config = dict(
    n_layer=9,
    d_model=256,
    n_head=4,
    n_kv_head=4,
    head_dim=64,
    d_mlp=896,
    vocab_size=8192,
    activation='tanh_gelu',
    norm='layernorm',
    norm_place='pre',
    norm_eps=1e-06,
    positions='learned',
    qk_norm=False,
    attn_scale=0.125,
    bias='all',
    tie_embeddings=True,
    parallel_block=False,
    init='normal',
    init_std_qkv=0.034,
    init_std_o=0.00802,
    init_std_up=0.034,
    init_std_down=0.00429,
    optimizer='muon_variant',
    lr=0.00997,
    lr_mult_o=2.0,
    beta1=0.95,
    lr_head=0.00636,
    warmup_steps=200,
    schedule='wsd',
    decay_fraction=0.776,
    decay_shape='linear',
    final_lr_fraction=0.05,
    batch_tokens=65536,
    seq_len=256,
    doc_mask=False,
    train_tokens=539400000,
    steps=8231,
    dataset='wikipedia_en',
)
Each number is 128 + 32 x the weight over its row's rms, rounded and kept within 0 to 255. Layers, rows and columns count from 0. Numbers have three digits each. The size before them is the row's rms in percent of the matrix's.

# down: layer 3 MLP down (transposed), 896x256, rms 0.0837, rows 847-859, columns 0-255
# up: layer 3 MLP up, 896x256, rms 0.149, rows 848-859, columns 0-255
down847 098:113113117127166192102123144115161121081124132128152160172099156094125084105128136069160162081117154158121099152198100157157093128116149169095131174147113074146105142154045087097135128149131061097147137106083120147175137099185095114136131119117187097140160162112129065084201126139105105105163172138091151148080099122089160214148161164089119170117157149165082125115133126075101105083087109159145179138118158127115166127129127169102177080085136125094106138139176100129096123181134095122113101135152146150123097171163109162108110152148145115118163122087079106135145166080111107109065094163147117096109163113086161168141110074103122091193166106171166138165079123071128168164167128088153108125177110118116080132154151105166137133155162038184082121101175083206097142137101150
up848 089:115166133059126117107149100113104145180167146088161098139162149131082174095098118087198121107111177130139107148122128165143120123143137093146208148113072139156138196209130057080143156096085080138122162178134222115087162132187138133133101141102124169093109107178102100102057129067084149090126159115159107122110113150046132122122113142130197175168085067105127100061097124150181089138138145100106099104113107141137115139165106086113148189132158155173164100063074153128137135094173148103121132132161119120147115113142140107155126136110141131098146110191161149151088101107140159140127167098096091145094097158133084135084119065133128090180082110130184165094186130135160114135147118127092125137162108125100149078139137144186141146170076091162176157140088159085166126129139099
down848 089:115148100084113147103147106044184107100026076104159133102087067069122180177108130118155110194135107127126074137143044110134108128098106119107113123107120133186082103111127140091153116142237095125118065153143092103140155130119147131153142159173112101121128126124114120195141110176122185134110095146080069154108071155134145159049157142159156103135163096189138179174202149132115076156138112169115091176166138114126137132091151118122129128134114159150078051163140123154133107136146063123084165158106092097188139173142107165128188099145120142118141160125140120157141141112105139141116122184177076135120135122147160137130102083124110106191156159149124152089126120091169146108154120082113115140137192135159184131127126115119099165102158101078106050101110126118114131156179127
up849 101:160087172115133121048097114097100159163132113092060121134107108152170083139125139189128171160127136140106138174087117157064153104100145100106153126106105134096145101096147145122102127118176109133153132127171138107101141155103146149066109141105166177130101104159189118047156108094108170112118139138197139176110098142138188146148129148171146095113066112132095075099155108123171176073143089079142118091201168064156084139160122150119139198103090132120124160113102093096113131112177175164102122152121122134141148117128102164112107046175090147191114143135141099158067131088106087147127192131142184118149184133103056132148165126105164100158061176127161109102140107136153120070150170094113163172125156135148096133078118097174127121146109212119117138122178142142072095103145065
down849 102:145071152066158123106078166086098124143163129157132151121106085125156114059118097154111177188105105184103164103154220029144170126076134140183074140118114142142159131132100146131142143184138141126139203097152083159135176156122121108093166134126083129067141106105150099087150165164122160114166084166139126137125112063120167110114128060050165132176099160188103133105156068114083151074132104132124151089156144137165043149140088130138132141169105135124149119155096111153134146130104138128157082098113141113137147121142126081152153093169135096093089125138104142104108114167077092103141173167162145106124111116075145140149181094143155169114143131153161126065149135166141141205183096162086113147079146097070173149121061144129128111094085175110136133107187142111149155155132154
up850 105:130179129183107151116132115138149127108152126134064196115143134146102149090203114110121104128184081119162100156075091206091114144091130147141090090122038146110164156084195090105141099191134185084138167144163133127158118111150133136189132174184115081140114105180088148116122138161129143074131141151124125145126152104098130084153051140122149089191155076143126156123165219174106116158152122136118155097060107153079120116144130117098144096071118137104141130094103089114166089090036147139125157126124140132071120104186111139138129103127157118151132151133140152131127183108107161084132132097095142146157156099089134183159121166121118158141147083154107134071086102119165165109119130135137112135191110107149129188095176173126136111084162060062118113072137077131072107165159149
down850 099:144143137081171163124142060124143084163135119123079158091153125137162148137161119118176108173174111165160123120201115106107198118148150081133100105108126138132157128123212165127109157164049079131158148153128083117088178130068148174110043122164110168173178130119113088139175143122090146137087114112220120145183139138131160124107122133138136109166125102144133143122113096102127125159169199148131192076152109165136130118136163125148150136116079132073106111048122192103108125138132117087165092093090087121133129137141170082114079097169078105129128049156138126108121058132112177087162085155113149139128121124110179197116131129126173075092188145094163148094115151077143113097078107139134119139163111082114130134129107141130130156107107140138133024090178099094116145127106179
up851 095:146114162058115074093066156190132173092173149171107188157134171089130137119121107096095160147149153158055129145125148128125111127103119124095169185121137132132167103070064130106152088138071091121126034146189169134162056140154142084145131185087160186101123152153062078119123169114152049142198119142109129099087153119145160127042168124100124122160153082151129150141127153160141086112126143112089183128169179135124120128155088144080160097106155096175110226112161148098141170141141092159159128094138148088164190110138138177155100177115158085135141138146150117128081137126118167128137109164207106092141159070138114141139110105112132099147113161158142097079081098125117106109126116131149102151142135083139077149123148166157148142110085078110134141091147084140120119116093128
down851 095:103100073135088095095133130081093151083095147107088086139145107115145151122124095109167130151130177112166117174091055152177170111057140127139135066127182129153129171111133155156126170076139125177069130095106111158113166107102089159145072168136148119178085189069139151155160121134163172092107134134113113097098132103089145132113117123162163176115114129131101105126103167141119106120165084052165160191123143131176090182147128148181052176176167189056117094138159120091110171148108167167168114129125103159176152049121106109097105123197138126139131144137179142118114106124170083087093092099069112156125075168088090109147175106134141143140112135167171114153095174128049155141103063137102135145159135146148133130158105124070124133186161160135125153100124145116138123164177098
up852 089:148103141205157103160071117108165078067092178111099130058070107116088138171167094146116142078181120118147186170124151114076133088091106125149157105127166120144123064148103114177129118125155100140118128095187158158162185111177134130172145178148082161107106156118118132092163097098085157135097116115093165135135141071104127151070120118126105126109116169152125102099113122154133090112122183150135096136094181117176152141124069098150097142127130187183130116168121161112131124120101088123172076126061116087093143141072128143218119181130115130114106148138126131137150126098141213169112196098101131092175153127101155123160154177139163123055131105125140087127120062159118133110130125158170123133112150135139101176055150131182154077053108115186179124082136167132129093080126100
down852 086:133158085145113141079139147182136120108126095144101092172094163074100131155068141173154134130117123115121085078190105122141131163132172089106076091094091133150137186102137121090153132145154145082127100099126158070130153061122132091072116125130099103186128112077147134132122156173108135111106194140168139100088148053104094130172183187119083139138126115165130142131200130095118160144127130114115153140127124126130069086124174119154191100085171170118101140132132089122142116095150184088097137103183045102166134161206089144108112088109098223101181101110151178111141147129147126108128131141098167139138151164187105134159103124160123175202130153115101106132166138089182133129141061157051109110162177125164101116124142091062143119152123138058093140158144109128110109183165150
up853 110:131202090092166102108146082061111121121139165079104144139149184128149129130098118117170135155133102132145148154152103126145137224124133154117082132157119108044124152111111091128116126085116135085140105113126134074116086161041139140136144186087104146158093181198116101075123120092095110109074133134161099171142182125100171160129170124116086095109122111068119120113084142124204117163087128081131070138139067142161174103126124103137192111171154088131121105153205144108042149126096132159101119086076127115161148090127206172102155118160188114084147136124170149183144139118153153130054141122126122122113140138167131130095098140137156164134142108198104112130156123137141117135094122082087154133128142115107103134116162106086174105085173113146110183148142187203105184144151095
down853 121:123134104129124135074100100160048161147141196134104078083090185106081125115147107138069148136151138100139094115156065120095167148129124161074118142147137154100095111116068144147130137124126164110166081138097099109181172133094079106139079176175062138124057109085128090185084061141177119189109172134090174163139111135151104128157152133131126143130135152119185130152091138117090160146156154094141081126218115099113093085121081165142219122129192107118192155116180132138120146151128120091139105137090088122128117067105170165106150073132133125169155142142089163148111121155097115151102138119130173124157086187137141092068107131142136116094121143133167175115152125159051151108071153128134170148165106177128149064151163075078128109169153122170095130148075156136128139086154120
up854 102:099167135063151129135119176127103120130170098089154148172097132082154103103160045127151084118133135110112070088081137107149111089143138094134095114120135124166186152133201041148165113118120102166109107145172154117092125137144070096146112126138129159163162173109140115127150056131134134089128158170119109119193109150150147152173088066109101099133143119121138133175118163172158090097119200121109109211168115146130155125114143124162112205103150101122120126128135097172138001141145135071099123050162151091172138065152101144093152185196139163120161148086127126106121141185170108166151068158105157125144154111127099135121081093144101113144151169118143098083138125086125142115039181157074159116144131123095150120080151112125118138169129150053125123113127144147136114150145092
down854 096:151084107167143146151145068164135163124160156106121166116131112155196065177098154074098120114135115127205134156146105138090126116148148085143140112145138091081076155138179105181154126074139131117084094150066116098135144126142159108116119111135145124109051153095132061103172088132189124074132084124100098161117113156090162171098124100094131126083118104148167144202067158132136102138104169050149083140108091135165146181180112186151124085079113098114114133113106084112200135159139150111094139111095132137075178102093062185135106081117122117113163173163206102133140148101125099204144138095072158124108151141215104139141095116119115121126177106127096160076159130098141155130097162143168114155153140128127160145138128124141155034144131160139112166134095092173157148093154146
up855 096:140152146113122078174147106095134034159140180176129142103143082156123180136074136055176168117139103115104129192158186098130140091111126144123186109178102144140148135089167088104134115089198130092115058107096134152082143147120116110157166100127166160112108138088181101155125193141141156103125144161127086165087116160129126163104151080123167086135156093087190111169164147079095125119077135165143135126214176147155116142103122126117121159119158100154099154175110113140141083170099130105040152121101118067123140145127110079101096122074119139141159168085116102123093143129140079097156176143099127043108120120144130106150037168130139166161089164178173107145125155120140113114154140134111149120125137090124102150128143059132084110129208159117147097067125152145125094125171067
down855 095:135102128052167144143054088190117144096144141123100104120134116141124101125124128170096085190165103122162109146116122106157131143119108096129068165133103100157098180121172119122145077134087197147210154107099093160140079102126116156091083163153071119113114093098089157146141091183104123098154109100141133094114142098070132176135096048123098100120109102178084160090131140131126121170092087106160133117133082128120121160149162128185126127183178124131150105166129095197147087168118118145120095177165113160118121181164064093120117170206156102138145067167122173112127130181119100141113104092183140184145126119165153135149191103138128122096201124086132069114125137151124130189141083152144148164112079217115136124180167088079096077119136118112113087119104130085138123142182140
up856 097:170140119106088155216136104141123127163136151092094072124169191151105166144138147177116161103155177118149139102156105132154102135086124037109117112113060121131181117143105175139108125099067136117138120104176136111121100159147151109101161160098094130088141128115156133164111129076137131146091107088153205183129136105081144136131137166077095166120116133136125150177176102099088130161187074094159138104129142148177134113135077153097101149057148113108030156149172154104199143125098097127126097093143108190179126153172166075158078120130159147142122073112081081181108134094081091122135139178135134135122145090125094104165117143115073154140094167112131126179171139186181038075143090153102130119095148090137154112130098156172169124101125125135075143095178131153175098103121117
down856 100:137145221197145093090164149111153121140116157129132119140155144091176090125110115130080074189162123135108144141121142149083186066149143100090088131156146090119174138162073055126129066135108108129086090094155134180115154113153105135107105118130148123114141096011153153115160120144152077136130100129116120100097158114125150179104117117158080129157066131135204112106143115099098129082130129127121085219154143094132119111187163077112123114146163071116146122124101116141121101120131195171076165142164144138135158050125188122117116111142100148092142108110157122152132118145120110150123101078096096141097118131141127112104174098143115181118189197211146171142158069125081159170141153170146122180150102145138105166117171083110073097113090164142185125126164074095161126136082153
up857 100:097126107101124124092100107184160112133150113149130158094099149142113142102188126213128150158125161075167181144164129109116120097101117129110123123136109204150180104083127143107085082112147176069147118130114153105131111156127132123141148200119148146078168132084079154140134180144105125107115129081114110136068147092069123067103156141131134143173120133142127163146162049144142108146105175145084184144092062132130076160082144183124140170092123154125066163055110129151143127087177090184102107148101170070124113088094152101123085074152098135219132134156078145102075121111142126096115146135140110172216176072125095169123142110120121077114116106068190166161124141111148163170169095116149099190139117121126120106151127118187156124086105144095139171128167115122102113184135073
down857 102:141150118188136123102136197133104132102145197155170113123120067126190122148106112113107147140125113180127137167145093112126154097169152104124147134133131100105176133118209061150116152109095068081105087186134110155079090167088111135091109091154078157101084183146151161087111108132089096126163054153078117102092138071128103112099159160121130125180156130148136112160083122117134155135123135080129136114137132081105139102171155115106152094147163122164107078047133167101107140165109144109148134135121071146104164195120098128130159126160173057089131119118184109101106105154154120162068128148158125179117096145155114152144083189135131118086170182082070169096109166159122181141040106123098165132111082068183141174165137136130105118202123124117197166188101152116138140118136154
up858 096:099072135146165132135135182147142138094134142134124126128144097183062121121123128127150112119156128103103118196157142099086144121107085091167162157108149087081190118117070130083138119155081068154121163102081127152121078171084121109133184142131169166108104174117125137137050103144089123175116113087081144082132140071145111096116143106075162182136045136028071140115092178135098159180107095128107095123115132076165150177129102128140166120154192123134130146121119147068171155096145104141164080125088123099111122135140139114137163129117168138156177135152134151184067161075159117170115100139125101144151124133182114112145089099173109193087147147168149160119129137158128120156152036092080200139114106110152162166138106104152150096136164199092182160150122111156150130131158058
down858 096:135147142110141120202115107104044090149106123197178094124115077144106144120114104108105176139139056117121074143159146136159146111098103099161133137132130152085133122119186126091183130171109108167170108158115172155172175130062089115164173105119147118110117098102081130144146174166101109120113155215155150105159181122152125102193114187131053110145120116074190102129120112117095025170114180103129139140149131096124135131091125130134153069110092088138081115116096133097114145141129144132160133123125084188109138131088127173156088186146101148108160132136115105145138126149101149115144113155118130058133163185110179094138143160180146121112127067102134168161104176073152183075117095115111135105085039131148110127145148093128117137130204109155185061081159153122098116154164148
up859 100:174087128063130119081086109095128136178125166138135191108089118109143118122136141082127131062094135077149100113150112121060153135170162074116112120119093154082229127128163143142094148112127206093135124092114137114156160113170133129120149079101029157124134123156145156083140107114148121090066147142117106144172168101117108149132139068106086138123094145129134090116128147083140116134161168198161084099096148128139162087191136183143134146141119154110148157161117092106114100099165100154210228123124102119115116096127104194147096157143103138182155107114148066159111133087166213167176103161136125080111192098088136167132095146136148066158111171132142110072067111154133138081154147115106106130148121108095106134142104141143122155160119173109093099147129130140131085144214103
down859 097:071135129084101080069068198175094127159175182229134113060089177117130121115114139144158065116123103218119130148112156120155142119157101073102098132118145180103098075099111133117150143121080150081094168114121164102122154149195122121103150169051098146129105106161077083123137111121116125116064148139153163103132155123126187151097109101196172146145173099108160093112126141116168070088148164110140107101055142091160140140113159159073140180157148093157147107159126146134116137134128114116150148130125147126170170086103112117130175107147184145086161158069150120141140120140135138132108159143082116081117100101134136132129147108108170104093217100114120147141149141123156100091152102114087125120147116130137157050161132081126126143121133183099230159174135110172137106072175136